Part of a small language model's weights: 10 layers, width 128.
Each number is 50 + 10 x the weight over the matrix's rms, rounded and kept within 0 to 99. Layers, rows and columns count from 0.

# layer 7 MLP down (transposed), 512x128, rms 0.574, rows 47-57, columns 64-127
77 41 49 52 51 61 50 54 23 37 62 63 57 51 60 44 44 51 56 41 53 44 62 47 42 45 77 37 62 34 39 44 40 35 66 67 51 51 33 34 44 49 50 52 41 42 30 32 39 47 47 66 40 49 61 51 36 72 51 37 52 59 58 48
61 48 39 40 28 37 55 56 43 45 61 50 53 42 48 48 52 52 54 57 63 44 48 54 47 62 41 39 26 45 50 67 41 56 33 53 54 47 54 58 47 61 43 39 60 61 52 43 56 44 52 60 63 38 42 47 65 50 61 48 59 36 65 45
61 46 60 30 39 39 68 49 47 22 51 49 46 61 61 52 37 54 45 44 55 48 39 36 37 46 40 69 48 41 39 50 25 64 56 60 41 62 40 47 33 56 60 53 55 34 46 58 58 35 41 45 71 58 50 63 51 61 61 59 45 47 56 43
54 42 50 61 52 43 38 64 57 42 63 43 53 54 59 69 55 42 56 31 42 56 51 53 46 41 57 55 52 55 54 48 60 38 33 40 37 39 39 55 50 72 49 39 42 51 37 42 61 52 36 51 61 59 52 47 42 57 58 61 53 43 68 26
54 40 48 39 33 37 64 52 56 47 68 52 39 39 55 57 47 46 50 38 49 59 43 60 57 36 50 43 49 53 50 48 51 35 44 53 47 48 39 48 37 40 41 39 54 47 42 55 52 48 41 49 59 49 46 54 56 56 50 32 41 46 60 47
60 57 50 46 48 39 47 42 50 49 50 50 54 51 57 61 54 47 56 57 58 62 39 51 43 51 41 43 41 72 44 57 52 39 47 44 49 31 55 54 57 32 54 51 45 59 56 62 62 55 62 37 62 39 32 50 49 51 52 46 62 43 50 41
46 44 45 50 51 47 38 37 54 46 67 63 29 63 51 44 36 58 32 47 61 49 28 53 67 47 39 57 37 43 48 25 52 43 53 34 59 50 59 33 46 48 50 53 43 39 46 54 42 32 57 42 32 40 45 48 52 41 45 51 60 51 46 31
64 44 43 56 48 55 42 58 52 48 43 43 43 50 55 58 62 56 53 50 61 62 62 71 35 45 51 42 61 43 62 52 42 54 41 50 60 55 44 60 55 51 54 56 46 35 50 61 76 52 42 60 42 45 48 43 42 52 66 65 50 56 46 55
53 45 35 53 53 57 49 62 62 49 45 54 57 68 45 27 43 54 51 55 59 48 52 41 64 66 40 49 47 69 57 27 54 61 45 50 64 44 50 50 50 52 46 39 43 59 42 73 54 50 50 42 54 58 61 54 30 39 48 78 56 35 56 56
70 45 43 48 67 61 51 45 36 52 44 61 44 46 68 52 61 58 52 37 62 52 42 42 51 38 49 66 45 67 43 45 64 69 52 44 48 46 60 58 48 59 40 51 50 59 53 33 49 42 45 55 52 47 63 47 60 50 43 47 62 44 49 35
57 52 32 44 31 56 48 38 50 60 36 55 45 42 78 58 23 29 35 45 51 52 34 54 43 60 61 39 52 48 54 45 51 59 48 40 58 42 55 60 64 44 63 44 38 64 55 35 36 44 59 47 39 57 43 68 70 42 33 48 35 66 55 36
# layer 7 MLP up, 512x128, rms 0.551, rows 48-58, columns 64-127
55 71 56 62 53 53 63 40 51 50 43 46 62 63 32 49 58 49 66 54 38 55 61 56 40 44 45 38 45 56 60 54 44 52 59 31 45 73 57 56 64 44 57 38 43 38 62 55 57 58 65 53 77 30 61 41 40 38 57 44 48 68 66 44
69 40 48 59 67 64 50 57 52 59 66 40 57 49 54 70 52 56 62 61 43 53 58 29 50 44 39 55 51 56 46 34 42 58 48 52 31 37 45 56 45 38 53 44 39 54 49 44 51 38 63 54 48 68 48 30 72 53 33 55 47 56 58 57
46 67 53 50 62 47 41 47 41 52 34 47 63 62 62 51 42 39 62 47 85 54 48 73 40 54 71 48 46 42 46 39 61 44 49 68 55 47 70 47 46 59 45 58 45 52 39 53 40 48 65 47 57 41 62 46 50 63 53 30 44 51 54 34
56 42 57 48 65 48 47 34 47 55 44 56 51 55 49 38 31 53 45 54 57 60 47 31 54 50 64 64 48 45 37 34 37 49 53 63 41 41 55 57 61 72 39 46 57 36 50 49 46 53 45 50 28 38 49 47 56 50 48 48 57 53 78 71
36 52 41 70 42 64 55 42 66 69 42 55 55 49 46 53 38 65 49 49 65 41 39 64 33 50 52 63 63 48 49 55 43 42 53 45 57 56 60 24 57 60 51 44 57 45 54 51 36 51 47 56 44 69 58 59 41 44 37 52 43 56 54 50
66 76 47 46 39 55 37 43 58 46 54 73 59 71 41 31 68 62 46 42 34 32 58 62 31 52 47 41 74 35 35 66 45 54 59 72 47 47 70 52 56 61 72 32 64 48 48 36 50 41 40 49 52 36 73 62 41 42 47 45 41 64 56 61
52 49 47 53 32 48 44 53 37 52 46 51 66 53 44 48 42 65 54 63 52 61 68 36 46 48 57 49 32 43 38 57 56 43 51 42 48 57 76 53 46 51 60 38 53 52 46 43 39 65 43 48 46 62 50 43 60 49 53 75 34 43 54 34
49 48 51 54 69 38 47 41 44 45 58 57 52 52 71 69 39 60 55 43 51 43 52 34 48 50 54 28 54 43 52 66 68 33 57 52 44 40 50 39 36 41 51 67 48 50 52 53 54 59 62 60 58 64 64 42 53 34 53 38 44 36 34 56
55 31 52 56 56 47 51 52 65 52 50 44 53 41 55 54 46 54 48 50 44 47 46 53 59 42 46 34 60 40 65 40 62 48 59 60 55 58 56 45 60 37 53 53 63 59 53 56 42 48 40 48 51 54 63 41 35 62 56 38 52 38 46 55
44 53 28 48 56 58 55 47 43 53 37 68 38 45 60 38 48 44 44 41 43 54 58 43 49 55 60 43 52 47 47 50 45 59 51 42 65 53 47 61 58 55 42 65 38 54 46 29 30 72 56 54 45 45 37 59 57 45 29 41 38 58 45 57
51 66 35 45 60 60 47 59 64 34 33 55 50 47 57 35 46 24 38 48 70 49 43 56 51 50 56 36 41 52 53 43 37 51 47 41 53 55 54 40 52 54 40 68 38 67 62 48 59 27 59 58 40 47 37 32 40 30 57 55 64 53 34 36